{"num_attention_heads": 3, "head_dim": 32, "norm_place": "pre", "positions": "learned", "bias": "all", "tie_word_embeddings": true, "init_std_up": 0.0625, "beta2": 0.98, "batch_tokens": 32768}
Each number is 128 + 32 x the weight over its row's rms, rounded and kept within 0 to 255. Layers, rows and columns count from 0. Numbers have three digits each. The size before them is the row's rms in percent of the matrix's.

# layer 15 attention key, 96x64, rms 0.193, rows 59-95, columns 0-31
088:128089088128164080134127126118103118130141127158160078123094161132147161158130163076124079135168
102:133094111089175085187123119150189110067156133135169124095089169105117144122079105184154162116125
096:128136122195098155102117175083095136114165113071117112138145154170071121119132207173149096103084
099:107135160082162143105104121113115045123173077134170152105125112078079151070084126155158146104112
094:134074124072078121061100140120135131158178163154109138120154187198119152150128125125141179127159
096:150150130190129154101055136049210117106156115093128157122141184175115103133132096118175144093151
093:119110153147122170130139132108088087168134146114106139135083172085184083153183103147115079085174
103:117128117166150146117167178123102088137162081104117143147161129174115189125086118099104121152098
100:127084103162133158156151113129121166134108128142165110122100231156134166148185158166123102143121
091:155110093122138099172177107184159150075126117097106075109102065154151112129089125114118140077093
108:067176126142104089150147115129116093176064064109119134105151149117127090105115137135100170080111
106:109186120111168158207071105113140115138142158120158094130116092127105096125097177092115066137082
111:126145117134119188171071196109120142144091129100128088158163066107155102203145081146097142082163
110:180098073159174128122085111141119160165090181148119106137156095109149178142149113092122048122107
107:175116086120138139101140110156160115169148140104182119138137119139187151063156170150105115125088
111:078117106147113102158137123137164149054190068184137138104158134090141118153121117089124175123172
091:116129200105051114135181152136162174094110135104139142092117148105122150127127123130123109198170
097:123129112073117165111059144094088145132081098145161136102163132155194156134102100103127142161143
089:107136087106091084150131190114137090135129124096154156133169121146151079174106160116080139126086
102:123137112161108135121183135132124144129167109148129149106082086055124107147134161045126117161085
097:159104101057074129171136081170117153202141156117122149124150130114146107123176125149189179162130
102:166072087207126111118144111131139191113080117130144076083138106114115116081170161137139110110116
099:095143137136119130172168157150124127129114165176160117160136130123184132140064156106150071121133
105:131147107087089120141105123142157128131055124158177143127171079128110177092163114061138177060121
105:121103131130191087162153143076149189115103147162170140081088137097118120107162116075128137153103
103:144153121115224132145108116131085109139132153148135083168142120154149161128155138181134170111146
106:057143130131113122120148076154138128131082135141106195118091098160092140143086032146171150119119
101:122190166147084158117126149138183155156166103102099122173122137205107111167119159120091101144122
116:196086185099121145102130099122152134129163094059083114115128128160152095203135188102170104171123
100:130155149118155136190085214132118147126162094135066103134113173128116077115102108140106127133129
102:126160129110106187157202144149101200101147109162106112138156125119154087086126102099154161045091
099:168143140125182126131168073148084104115150113123154090039129149143147145158070142128087156108129
104:089117125132135100116132039132143147080204113138142116156171116099193165076059084106108123172142
103:077140182110074102081107070055108151116132094183166118174164161130123101105133153156122135117096
084:176135125157114099163084152174100174090051091144129083164091107141113109101138093147169116183176
081:165178098153133143104116105129164151109153130054113180104117118103031119119184115129087099121083
094:122140087150126116108099072109061147098108091112126093124125161158078107152122120115089169153144
# layer 15 attention query, 96x64, rms 0.191, rows 60-95, columns 0-31
094:125096144102115109129156158113175087135110130176123162080080171085066144131142066149147125077145
098:165115161161121139134127196106104153112135144141103076128117156170145174116083207191120109124100
102:119138158132121107127107159060084109136143090135148144134123110077077149082050110160136156122109
102:113107153061069073082102147109117153170159175147089170139168158183164129106149096110137173176188
102:159133139134142118138111201124180143141192106159142155171166065146166128108160113177090112121136
101:120095104121072128153170120155119131139107166066135131087062164121163118151143134181061088136153
093:102105125119128171139161207156130092148103099146126146161160133149157210133103158123149149095108
105:121083142148125089069182154104074108077111120100134092135091158123147154167140062135131099151105
085:142099103125114174166131125142201108105098158113109119099130177147121121129106073124127117113138
105:110126094124150108158138061080150063112115135052114161156130149127084114120113130155182165103159
106:161114078145128134141054148131133110118123106097168091113096099068113114131079138086156063088070
110:143170132189142160141142157124100094145145123107108128083097131076123109074184127174106118095135
103:057113119147173094125155143160050164168087182112152153109130104116128120148074105105080096133122
100:141103101152105084077173102138119143128100132051108101139154084137133088135137178101092124128047
114:096097121098146107096156158121167144108150028097133118088067132119146114094117121111118122101189
089:156068103079103138136158122128135148132138144178133077172139135142105128145155131074117139204185
096:188175129112107142168102116105073123170168118144154121128131141083192191134111096112097102162183
081:096112091126126166212160165098175106168169124092092088108128121146176120130126104123210130104160
101:128095133201127130108155151167135147062138169141110149126129104143119134170139173075107154100122
096:164119132072032069112143129088130129139102119113174151117115114105147077150127067089169170146126
107:151134116185143150112082152144153187132102132150164076092145109099122138088100097147087156171087
099:110144141146133109133147133100132127116130157154128125144155112094131106118108096092137110113160
104:119133061090075153115147142160155083155052164140166148114149075070119129057136097099140134110121
111:164077124166126166164197101116151149132097132161151173112106142100172144158110144112175136189114
104:151114085121203088154110071130056084080118156102088138080141146131112199123143112181176149131101
105:116093148135102134111045131089166090132084144176096170144064088183152154145157093115152129096195
104:164189102166092140096113168179154114086172093058103147108136122135178097109113130121062148106155
114:183066155106099159057097160125125122108180146104123071138164147173139113173117156084101143116095
099:135129181135121121184121187127091131080147092113030128122120148150122145119088131151085181091090
103:109153092059177166135131187163108166091131132104133123173166114151151117107132108097114172057116
094:124159128099118166139137105143104088177154093163124113129137193121113143184093118157119142162104
093:083105136116136103124147051096134132091186134136135123136176149162067155113102128087085131130087
103:152129139142082105109124075107144151128110089108108172160168145151151144066094183090156132137132
094:202162132140092109133102148212116128110113109194136086138094156095084097094063133149182148144196
087:128101069160075121157128144127075093139131129115095166130097085129078137141107132070104105108112
096:129157129128139176160065112098074171124183143140158154139161110161102137114133142118141130217143
# layer 15 attention value, 96x64, rms 0.151, rows 32-95, columns 0-31
115:149090111121114155151114120154078129122147162117151084084135118206150118132157164119160106050193
107:169143109135168122143169152150079051138147125135109090129126120153074182118150124091137170038164
108:116083079123129105166216173144094131114184092125134119131143195117158180118154122114172140084102
102:079144199116149188149134104163135131093095164129183214131129107130136153162155112138151082118109
091:105129133157107111101203115135104109071146160097181154129130165056149143110197156178094115099147
092:128192075136110089108155109132128101114073134122129156096116106173120174143094154105118162150119
087:117104146141164140106095114211164135156118102192082116121124172118130123146107183123143098097134
086:116085141122135136134128130149126120194143116110095131148167109048156135118132153118096181107152
114:135064137126142133094118094145155151125122167146137180148167158104139114119146209168191140188142
092:146125147156081161118091085147159100152118078159095091106150135102122148130175102075109164162116
090:120147112099090176127114095095137156134151140056177113129148121207118034117100110130130116163141
094:152135181146156094151080140143145101104161132095109155137143155157082134113144107071177138126084
103:102125103114106087191095089107152103133121137109174164108119126135133136122200170112138156176123
088:101097116114111124111065129143071097116094151133121134146163153097138034129161117147119100138117
080:161119158157131113154068119103121125149104121222150136124155123120087144107159122137100169112089
088:125104093143193205107117108172170080148120113124087110088122141116116180089130115096161136164148
072:122174189156068152148180143113099160121075153111093060119119171097092122094136079153101120163104
093:187154115090119133138142080131184146150119149080068143201139121127085110121106124122066081116152
105:104095158117138125131133108143128147154100067148170160137132079047146131120077152155125214138102
107:154111094122102067138156113123095072178116102113099138144204132099189175135151124121129165176129
081:154142148134118160148159166091129131124079111133155124166142172091152185075095136111113151117101
104:125131120122149107140194145100058169164094121127166107096181115172083110097122037102090138180148
080:132103128110073106147165131128099205123100116131109105111116064148143090115086117095164132146126
104:172166101106115104111185154150155116103161166143160110142095154132124155101140120173125057095102
088:132130137112141137094141181110113134138122074174188166104120143148126192137101169107114161072107
088:190123074112083092164088152098072144140148109113144147157072090192104099112115096099128170160145
080:142123121125126077177086118159132121119112084059122189146158143128121082131117105117078145095169
093:090062189154128095159148090132099093174086146160099180092150070173132135088131142135222117113147
085:132129151127073157132086127095164147122109134145127113180114145111106075081140056167111087131119
084:120076111163127152134159133139111137139047099100100131119168105084112132151090077125132199096131
079:114092120086109081136119118156163088100096191142123134132101166168174085095129171148148087128091
097:169120141111107101112114186116119120130121183143128163128107086151115108129132156090027136099100
096:118162101137113072101092124118186138061107104112144107075099200133176136151162178120091168162120
091:116167130113098096085112136142109146190140102134119086109157141089139108095135111154102111073059
083:108147069118083122150095128133111097096059152121076142140135149142135134169077081184179129062158
109:204102151150098094134135113169121133143152126128091175090133110113082183091158080177107107163134
108:089177152162122131126131176157083133127088141110096139115200131153138126157211081140139120142118
109:156116134139119114136072179126107116146128094173124153134072122127113081184106136083041115085104
109:155140147072169115078116144142142114083143123130120149123059117157122192144097098104125128126134
115:200123167103138033148110129147082165155140081086174164146140087105150168192082156145142166117130
104:147104186145121162146086116162140149122193137084148155109127137120159093086188164150183130154091
095:108129092117129094118133085119084143136122156145054147139073129129172151078126122114119194161129
120:216136123116110141159119185110109102125127103110141111140132127190146221160104164137094138098144
094:144140102138151107147126158143106150072097116125181131178097092124126110143108211136162076151155
103:116147154137147151172118190108119117088144124169104081077098138153189136129187065170154173138131
103:178090153100141096150104137172084157120153139166141135152187119126150088100089162176126139161112
105:102063141087148137154085142090133091146160131095160111115080145108103144156083066147139096133121
110:151155122079120089080049139169170111113114055120094190065125185141181106130113084155115081110152
100:077147088084094106158186059085114124165174123060113168173174144110157098111109170145192078134140
103:142051123137120125094110114094130131180154115200164172135165110156108155123121164129143129124083
100:138093188107104158095096142115117200134116098164139080121112172121153139069104119143138180122097
094:126121092084104123138097134088142121162132152141079148149143081143084169142017149172133099165145
099:174193069124056177141107138105128183167096151110117130166120103154180136157134136138109165154138
116:145144151176107109155133094096140156149071139138115081122130095151157078087098183042167181127123
090:135110113134150104136065150103117136148124175083133188102113150116121134139167081093169125099146
096:172105101121180144112131045126141138071145165084122120121072141133120094156120069122133161070122
096:183066112146140173172185123076127088096113165132100087131128119126093192161134128126103146140184
100:085167144137100091112157142182142115136127129126189178123130161146129152133107151126158128142125
109:149037132104173090111153188145146123050081136109148179186089124126139175145099140137119132113119
097:145067122153109146184130076130177108145156139127118147191100142169168179113137193097145110141155
087:143114191103126126088146196175108157090121134142163171150162114142074181152145116141132162109043
122:134076149196137099147134089150168119165162137144145143114131097112200112116120095131163202103099
097:187143105126121032096154104123155154108126109105119172081118131108101084080123150214156085132150
112:161157192118138118164142181124121158158130063099085120132134112100122142135132099153096166153127
# layer 15 attention output (transposed), 96x64, rms 0.118, rows 32-95, columns 0-31
127:068134108131117112137103103102134119094106059103106114177151135089123140087073131146128174134094
099:049113133088132145167141165123140170062065119145151098131183118127136127144081133110115127148112
105:132195156125104100147102148166131095084041148139173127130134113125144145133134142092162068229095
098:163114146164066135103093033084149123131144131121053084113152167174122141070089141102148170153164
090:107124129142120145158066094078098131185137161149172116129202135179072122110122092065167105189114
084:142084168145123128156144119117129139135149101154141117179192119110087102112081085136165164085136
085:118103162108101145066118183068060118093125133112152162160107072119115166107156115104108137125105
083:118157094130141130174136146079083112121128184131160141118146099196115091083115180154140122123112
108:185107149133155102125122148096126168169130117154108150135165099159108076097109112093038108097119
091:136176167102156167130156142122137120157173157152133117103122190166126144128091110133165133148145
098:147130143115138118211128128195156153163127111120147153119127169118140131127114067154152133094138
093:134116126096147185127176133148133080121080114118136153121157085083152116154137113135155115123183
095:152144087155139116079146174142121150102123118160090100149171117115137099137048126121141133145113
082:152126094129130128125101118132168133137119139124096074055156125129126077099122089110096106152189
096:121128105120166114111154186128125176106129063119090197150152128158140077147135141106144116132133
087:140142188064082199116135177128073135102175166099105111146152105175156134103105144151112151130101
098:110073123123112098144101095106111061146131131136137114043081067119107095113143105080113100065102
100:119125145103112047142129088124107128107093093097167118099126106121062158147106049157125116115120
094:168135119167155142152107104087109181117140150071093147140122137181157065090120144143126081128139
102:138221095139130101134114137193155142106098147131155150162119111209100101134133162147199133090102
089:168104161120097125199140112108072133137214184137152111078167108178194110128149121150167082144139
103:183115112124158156151027099126191107116160133146137111147084168140134124179135155171103127120091
086:139162162125179082118150115179163062162136134158128128154099126120181172108137129232149108145153
091:098118089174073181125145107131118099131058057156124118092157129143124137208135118139117166129143
086:077092133113091124111157096098104083121147116124103155140123175109137025153102167141123080173136
093:142108125143204121158134077146203130107099103130104141184152103089125145155134074163176122127153
080:126128086164145154144104140116089069065131133127182127142171126125139115116190067148131078118126
097:157194124156173091120117169142142171122188095078113141149099136162143110161106131137117144130092
083:184158082155149139122169130121108081146116101114119119077112155137116101163161130138143148150134
084:103125143123135164147083090098133108084160093127131111183128132152101076101157150139080088154082
084:085077100188144136124127158113123110134103086179148130135123101128124139162147066105108162152136
096:023116062111135132131124105110111045098154105140139092112154113130134116125079088153152090130166
101:148124156094123156151139129121050111180117114128159109149155101140068152154106094067182117089176
099:057137109123149156139056127121129087084084104127115112149126115103133196127156143137152116125179
089:136145129113129160117120121109153185145156073147123156103177067121170088168166189069152142169070
121:072070143114134166156159156166190126163171118082155074138156148128124114139103139150107167066126
105:099151127055127140150127108122156102109098102140149135137126107088128175163087151120123214116153
124:134180146138177143181151147125163163142124120166123162206141130148150131119194131148152123119121
110:161131032177166138158088073100139157141145113124130135095190113161113087107082140155113117108090
108:066122110141097157199080151103161101096130118189129089129163138151122111081126113126089094082112
107:147123112115111072119146107132062100136097130142134113120080122115101154157097060142119094145147
100:161146137162158158115173125116146112155112092100125171122122180130121139160164152189161120116134
109:072134092141115102134108090153124172131104126197143143145196128078102102101168120099193131121146
112:130121158156117102104121071103137113129133167193125125124130122145148106113119122161171136165136
103:132144136137129116096157109165169134184142181140106138124138098139117133096146195106132102140151
091:113142111130148116120189116093091139118127161135165168122132042138127181143175104135153137078115
106:172144104151201171091189151158109150098177157141093131152107165123170149146153172152127139103069
101:115150127143119162196146110127158152117169138081141102144145084114092112083132129129118154090066
113:134162150186118146111123118108094159065079140125142139088116222107170146174139110117179152159125
106:152130148136194152140159124129131104102184193119149147185130129114130131156188064147104138141123
098:131161087120163066154157129145153112163141125151138133100086087146128103161154061138116054157132
090:186120208138175163123156095097133180129182093155123164100111123160151090125178115088071177097139
092:065077133089106068153125104182132109141120067175120144097138148130128101164177155104133088132119
109:120098158131095138074136178124073038137097110159105208066108132094092118153124145141149090124124
099:136109119103136133160143090117090065160104176136110134143128134112061138149125141095114163149049
104:111120073112112097121104139149119140118148084112122155148152144128120146079137174117148113177128
097:118122111120105118068167123108104157115154116127110165147151130102091092080104139109104146097084
105:126137152116132151134053140081116131170098121083080127133191128108099095137135067073093067176120
109:157213102149130118080113106107120154193137144148083068142135163145061164099187069105143165120134
095:122106168144109108102164126129129143088123096156068107127111162143101077078109098130155091083160
096:072170105114141109169057122138137143125129091161117082162149132130097140119120080109124172118167
120:121086059102137160122134160076068108084148093075107113107118073134121128160170127134066082090076
105:115155150144096157123131086111053142092176125101141082158111109162138136170140177067193161120108
109:076107083123088139146083127096143145103122136185182136122141079163110154131158159068085091091111
# layer 15 MLP up, 128x64, rms 0.202, rows 0-104, columns 0-31
086:127184089133126143176136092137123127159061123104158190187116144114096161134193110128073074156146
093:124074183111090136118089160143132147170136081113161155108177120096109101125117128088173072136133
099:035159087167182144132112111132161094169078122129108104145152117154118082174103141145133180088137
092:117156145141130087149156160116127098140172142119087093127135106119097202116114141150075159066163
099:136095098089108083071114106119114165188158184192124135073121124151068164114149132107104048093105
107:113105085071120119089166119111090149108129119145152116115139119102090089100114137049030170115118
096:164096096124145108145142098107127067177123099111126104123075125137118124073097168096145157118114
093:119146089109090097098146125115100098132208113176108131099196137110160129084105106157094145088158
096:132101143116116155101204145122190159123153147116153146132133117091111183168172155094178139124163
098:130113135135090172162111137078161091102139130133125087073127154134178105093136109115130122096146
103:126123153158085107185099115116149115199124195063127047145125150107131122098161103054065134108156
102:122116142066070101103118111079121138136110154146083135123143093137127128155153148177084050142107
097:148107114147106077151184107099134158108170156146135171118157106081148107106125135094140106106136
105:178118156166062129123175136054115159169097134084173074107056132129134142101093116093140139095118
100:155163073146095135083154096112072103105094128138096145106145143177097138092130117123079117129145
095:118176162100068128151067138127149108158107119081163073185142135068058155133090096148156163128146
094:203109146128087147123188159128138124101100196126093153094078090112111123153163152113129121139168
106:145124164138133121102140102106036128159173110145137164157159088120113111134172125114111089085098
098:134112169097149094087171136197143128148127105139108142126210137115121134084122125091093144193139
107:169141150067133093160121107129144132161128063129073157056122095152109133139160128121167130082111
104:121096129114134137111141160174083097121124107115153098133117127104121168059142095116138083181139
112:112123174170104084138152174141183105129120104028143145100131122147138117125113102157155155142103
114:189083112142075084135109143133139119131149176163095170153113141142125141156166161130126120146181
102:106093140159101156122150160112096093212165160078152073141164155101138115132149104109107102114122
084:163130113127173076096125183050128077129115132098113160146174173149119112171189163168154083072196
095:125094161140129103128166163160131077204075097103164107129128138144129158176058149067167102106152
089:188136091162099134100171187188137156111113219111130129169111136152155156107142108168164181107157
113:126101151109110084085099076103098114140125093115131108091056162199103126176140205108114130115105
114:149117115164093104114081109141151079077131163109106124100108099128085101086154165161109119090049
113:128147107127077102118172122117173122129086120140106152094168061095084093142159138167165070068135
107:162106121164159137152180106142118146069147103176146137125110163071084122168113099139132103132137
112:107155148129068088138181117106122088142158112123170120135135136141078154142165095160138081103174
098:136078085145137107117115189128107096125145134185089103152146153159093124192052136110095121084161
103:158107076176129137124126111126187088161128062119136115139037123116126107140138058094098127166134
101:157146098167146127166164137095173135146089169086069178116100137163102087183107122081105106065125
105:109107135224142092115100100162119097128168199157123144137195129108121099087121179129138110105144
111:130174152106124138103133117151144144141126101116150137102098167061135074154106070144059174118075
103:179152104093073126097093164127102103115184123070138117123120139116119184165056159120149129120148
110:160153142097074127126151153064150120165118167112133154154089166148137188151103128140138114107121
088:113172130107138115120143118138138082173184135122145092095126157113148125199084124137152072160102
111:081123106123131115125135168133111074126147065149160106087156122126142161141199126122058123153073
104:139160140106116137064108114127074166156181169195128211178179114123120160104156118146163090107101
099:087134111151109110096124166117131125087117092148140143121091186130151144160124099107129145109156
104:130159128145115083161174099134107165120149124092132150149140064109049106109157148133148123122147
099:102116105130078149166139156119108089099068080184171162153093106106121106116162134190199084135102
093:148097198118141101185147161128157137106161127110119149180147156129143174153153119134196095070106
105:110180101188145105157188083133136103143127097147134123169142128110117153135105152160173148154205
081:061124118118161150085097113137181148184119153138152121167113137098109109123140175163174127144134
098:123137129117133105171110107108167126165082087123144133149125151167095063144135093065150121131156
088:160127155132152062066133130128138161170096135168159121157100138162153113122109099155146114097106
103:109116155134124065161124109171130131098145159092126119101115188148139118109161108088110164138109
096:126122141084144135080164195116093111189137139107171135127120125150072081116146095022099147133097
098:134152158108135132111165091129159177107158161083102163078109153074118125102145099095104105122117
087:151102162052128099161083124120128111073104095158118122109111102109157146165106205138186087143151
108:127163074124050137138156112113212105106059139158088107098156087108098161097115122139142106124142
095:074100155122138119112110089134122140190134130141103117183103137150086113157105098115101062120134
109:183125134160143083131171162122155074127204130116135127068153145080093121156162082127099092175082
099:108097195075076100133076130122116094166084109174154093138166133147129121066160105077068156114105
104:156128150118128102105119125110118129117149096143226163103180165133099158171130153167081127131131
091:093108156097085119154167147172183132123130101079153150152165129096142092165087188095123095172079
093:196097088153153128133174129059098129187101045191137155137093080160153119082112137164129118116157
097:163113084161132153169145153120138124144178087084155142072137135147105099064164134112139128097167
098:150145137166112127137086135137129126199184161150087130136061140087098174188138119180120088109161
102:145033174086124134128187095147184149123113136120139134068118151108199172092177107114114057150098
081:149096172154142133168167201104089074123123132157064135144139116082147180088133075096130134142075
103:153091143175144199152156143172156077137102087132101103135131149114115089096157135084128159107115
093:175166150081104088099175143136144140156132160130085063176103210075121167058162113124096125074125
100:131090197155127131132150125125189128133146131145131173117093087135106193202076179104080126148162
095:152135160072150154188162117104096152165148167094114132082119153096142105080126131123183149135177
099:045126088108072119144170171189163134155165155193138161137132129126125105125184170140103149103102
093:113149182163106165107106113051141134135161180125098123182121129129169148071092160100127091150127
121:204189092136082045137132134138124105122139138122129148055120086158140127113134120133092146157106
097:111125128088198162113144146106157120126139102062128163113120123054073163118162138137116174136140
091:150148091140151132110176135090129085117121135142119160099161158100186163124154095142130170178141
091:171170174131151128152092180105149091144131116184127087140105134150108109156093113151143155081077
088:171173149154130059137130099172144130147108120142136158174117128172090156088144105124058129110170
110:123078099158170114176077124160146083117118119141070159134188182112105068131103093103072144086139
119:169163147097112112153157144139074133124151106152109158112141170040119110130086110101170142088196
110:185093113128113109076156099088179122106140134157175064117144141091122142165130164144114066112080
092:134111126175074184164155161081167126111056155090127180106202131079137100125080088098136125110140
101:157075127106087135144120125088185071120150071146142135131166082105102120137141152124081083112109
108:085099098181129129097108121175139102079185120146105157126140142125079086178157137105104078109146
096:152092145208121139113129064124186136119073110098171123119151196107115104093121096125175125089038
092:181125126127106160157088108161109157116144081097142124091148090128061106166131135121086163151084
105:169141126126126144158159121076107136101146178102113177159107128116142161123081148138154049162125
100:148116073165051104106121129076056112208096116190123128148172118155128164140162166131143086104158
100:124056069113111147050120160053158118150118181149176071122095105120094127116117103127158114146136
095:129095110143112130130134127076053131117114147100118078167121157121135175077135097142112077092089
085:161082136131098163099148162152161190119098129159200132092114141074126178161037174079091097124107
089:165109143102123166231153136115133107119124113145085133137156184150144122133195129148149179128152
109:115123062179112130128081100157120127145098129138100131135125155122171082108097144152137152186070
106:167100104080066080105153167095132165133102148104122115111099156181099158165129130145096169126161
099:120160034171132138193128150117112063137171113131102074133125155095090079138132173120079122098084
079:146117160112129116132169197094115125121108126181109075170129148169131090095107149154154179125137
110:109127088103139143121139106134129086130109181122135183062149155191160219112121185100073073070109
107:122111135149094199177145078115098090095134182113107158152113049087101083208180126125111158148166
079:171147144058114134097135168083154119155150109168087126114128115103133164124143161076192086099097
106:148176114195146098144165080104156119127196122101120132094156089115117120133119161157187143153183
098:139105143143124162142078112065125112170140127106129103110153099141095120175104152068063124115160
105:136121140138096067104158139089097080076165095074179137104165110167139136099095133155137116104080
101:167148079166149121133152156097159086104160153107198094128059097034121140169145126151141177159115
086:177118151139126182152105100138112070157166127167126128140121169121111149106144165176154116054114
089:158125140111113150178171127144130085100175159110108175161099155187112142116088137149169150120177
112:141061139074114086144148084146108094177158054085119153114185093112136079134105128122085080096145
104:143154150168092147183060128156166132141159137160135172165146113163148107145161117148123126111171
# layer 15 MLP down (transposed), 128x64, rms 0.2, rows 0-104, columns 0-31
084:092119136172130153062110156085169141083113185117114106120119135188111090057056137132114128106179
093:102165130186172140148151135182165122129150143140104110112173153110099159123152089159115117130102
090:149178145090093073150117060148111127169139161141149147059106147178144094171144081177094129125103
118:113141145126130141093125146179090115178122123169089140088161152065129090106114182088136185070143
111:123210113168174138165153143135140087147097080109130119118074129084109121157128145161140160173144
096:116091182150131181114158118142106131112106105095130116190185134116138150124139072197156109136148
099:176101175076118113157133157147163152105088172162110179134174093073146080132117132125140097072096
108:154136083155177086096111151151145104132096168132141106146122108143118102110130190169092102197064
086:185113177131196112105065157125087208150180169157127039153128102140116078120157088154107100134146
090:101115180097158081145119168121170176099075102059124142111176117146110139136075161175144140129073
104:136172110145083085129103140094074130145121103107119123116102087143182188093052151153093107152152
094:100094154115058116180167132140092106149104151162109187102087149115186100123104088072132124118103
102:102190112161155115104076132118142105131104094139141161092116103133135084132164056171198122116143
080:137163130097164122120158119171073072143187126123188182129130193107090114078144139122116129140152
096:100070134143102165144166077130117153170151130107122096146130086132107073114090134137209092173146
079:146123133109152181179068073122102131083208176101106119124111134154138074115139059187108100147127
079:088156090146165124164093131152146072193191150136131125177153152133142123143137136166115161102133
094:175148124193078163052134121132177172102142054129095108127144110114132167140105103121111206067147
074:139151120112201139121094102143116111137227163106112137118145123117154079029150109124105111193131
113:045064124111127146135148124122134160114163111132142114145146115104112051169189124134098111082166
109:126170133113144123113071159149175109120118111118147105137165071219118162113100197191170157099141
104:132177159067103144151142110113104159155102117178155135205166123173091132127155114111117091138113
120:134081089121170080154131119089145130098121132126160112098168161076144166146095136169175147093088
110:126114157118070125168198114148183154096101106130132172106118083107110097192103151068167145081122
096:049134130172165143097136115157157158137117114136102072156117111141141175108074118096097204158138
087:153085124159176175160112045133130109150140140134102132061153132077146138110204084083143169162128
078:101125130110187149109085137167131154088197163094141169164135064095170175088177108180114096139147
083:113131166127130105146101061149126135132188176138132099115075108137143152133167137139111131136137
101:123150116118138162162070142114140097130145128177123140128142130108116133163147107177140087186162
111:176158142119160146193152147098125163122167056146179121089077128136167095144070117123124110103115
109:098138137144088162049168122109159148117072154072152132137092097164185142132101165144097123171136
122:127082136075136133178078126166207109120091119124090071106128166130173100113110133150153117123107
108:142127150122084158136083136124154158141046147170102166160145146113135161110136150161125163120078
111:096130146152120134142116125145118141081134099083147146156123077204164116106127147081118162194092
108:192107124112174152145100133131147162118087117166138099132091179052101100104170135113159116101146
102:122048153110113091156073126121154193097132136138155110134093126147113175119104132123165136192163
117:097209128140131182133157169104124140206132177151162162124128150154106147125101138154070100135082
106:064135114147149145063139192133101086104088122128145098188111098122183120144097141137150121104175
107:112144053135149115153189121138113140140101070139110170078211167122149169127120070145118143132115
091:072132157128142157138035167089090174158119086152173109184123068187170147084126168122103161163150
110:131142136154062122129126176134159126040105120116120133028148150130135176178096140146150172123130
099:123105186121091121097129169127138111120091154119158074160073106190139128112092165123117070125172
102:156177119118139137107102131106094110188162153128091185165126116069091140146150138143173060139142
104:176178101175118086165171096159132107151116106115170140116116078155111131116181106051132123144106
104:086153162147163150076070149148151153097141071088133195154107152103135154138066178152119108131127
098:098145103127122131114123120153084161140158039145128125124100117071192124097194108176103170177155
103:132084172142094138164071180094134077094139148168092065126149095111122122170057132143126136116147
079:084073086121186163157120109152143168106151175132121150153123149107130141164090114119151075142124
103:130148222150108086104136131108124143170138115124163133164110167159103140092161098108124098093106
094:132137091174147143192105121115145166124135189163108129089200109190096093109130127173048168176197
110:147160092166113154072122144128170155110104089120109144148155128082133138121092129191178165085154
091:156130136126115181077159107097064112089116109115168148080104077148186120102146114160070142137162
095:117139095163094125152074091135173069119089122159127059098181122173122119095079112107044104166121
099:124172072140099126137091133113123172175128168067124093165152168146166150131179092107073115110147
100:147064140134202113148151181119098159158170152138095112170158184126083078212143114118134123137159
095:136215082064130151169111151109080193133162178161144170077128142085123126117170126137115083124082
108:181134120153119075126117123151126160107128128171114119129135127192128111070151105082135123166154
095:140181167193102153109120156135106128090090104081100157151125115135131172123129131143180126122159
113:123134095089107113169170082131092111145093144152098131097023135093150103106120038123106100104151
084:183152143123072147121087151131152160126159150056095128103138144115068109072110101127147153119183
100:099119207139105100155091188137177155120129139120140177172140136194161155151111190123139100112167
103:099096068161114101179148059077163126172095162159107183162122110088183128071180112093156145122146
100:153097170129198155107146106180109068134192123065132182166146102109074127086093149166125126088110
104:098067152122161093154094157162062145154091172118101092151135089094137152186137150126161198152161
082:151178130176140154139056188115119096185166140147172152096142106190187158068090134122130144125132
095:148118149165160171085142071091156104123062093125118149157131123183168114060108129181154101098181
096:120089144087131111064133109153106133105133141061104139131128103116131129087181175092158134129068
099:151124107084127135157098145084140203158123188100133098120117125187165077070125129112075129116147
097:096108070112073161064155100088064134115106136134087122165155076130119148174161130124115113114155
098:130073136080161183135093129149095179124142180193067138120121115080136114148151073132092121103123
094:150117083174143150197156087102157112114088135107119097069208168141162085095141123124142100161091
130:149098163139126151119128084142127171135116106107119080143178160102101173148130110118166121136163
090:124181135119135122085150154142172161091064116083150148169137110130156149095155113123100140087133
089:152160162090136083115052086086142139136111119105124116147147069163170069145098141095138142075122
095:099091157116120139104096091132176083152082166129143084083129113152158163085094178124171118126148
095:124093136170190208088134166111106161156149071102132071105150143057155120139139153121137121129204
113:115120076078092086135154153159174100174114095092162129145130148151151138142140055123105048168104
103:213144101073117114195097128145180130159134157161101101092113100135115159118174140083158080139127
110:124137107109123151109153139159144143162086105093155152096157097220142153143113113252158127150102
080:089132226123189112182155114127116159138193179114170110122083105138144096085178113115129104145115
107:133168117147134030146236158141088068135125133148084084155124121133147168091148082148135094164185
120:138084207140146104081078140120183134124082103123110132121132140069129095141088116129144209156083
090:079133117113129069140126152122154178155116126149139136196104062213140142075102154134126136115151
127:171123128105143088125198111086123078070112097169142177130142181114122093105125117133175105109151
101:084114086156144102132131152109157073068125162124118104102106132060088133197112109167098181113130
118:096090095065119066099134075090134162083065102118099125144113060099104143131035103132122110095152
097:080178127094118129157128142117123177164167151182105180115111150125123156095151122125071091171146
077:094102122143132150090172083139171078106103114100120164120114102107186074097140098132137124147161
075:187130077153191143158109091187141137142150151135132134148189062152180098108181099141151120114142
095:094144122122160112158041141162129178161083157109117113110185064141158176148117147130107156133082
116:135112109150119131153148048124124172119091091139180180067069095093093195123142111151173135089151
094:124122129125164097166078189163154145110136095133075182155187116129086129175124129132129090087119
114:110164119111103142135197106122167166087106170131171125158136110212128169144157133090203135070071
084:127113120151138128132105148126131180162171162143138132147167109147153172138167155134080139151167
120:108097102139107182134052119116061154084095114193151133196136074161128103149120110134121116131139
114:123075157128086114108111187051122152163116146208156178168128152127153159149122143112087135150161
090:072159079157196159138114165087187161191129162131145074116148144177110138115139113147137092125158
106:136117133128095076063158174155099108142117151080147106169118129116189153144122138110081156098116
104:145150165145151106107105201143109152132165130098131097072172141118110149143108125047105180097116
100:135113082088127076150093126123096198102145141167086155106080150084115126102194136096097189111102
100:159076169173113117141115113151139213136150089123160085190138142099093122112147124111060102104155
081:177123129123177115114076133143144196146119103108087144174171104178135114137117096083118155164122
085:081134014134101110131115125168180096155089125141146074103171112185121104127133111160058157189073
115:101120128125169080050160096165103178053130100150129089155116124118115124130113143141207114099156
110:173114088113171157126103144096118137163104160164078155157157147179105098091104190102150117204129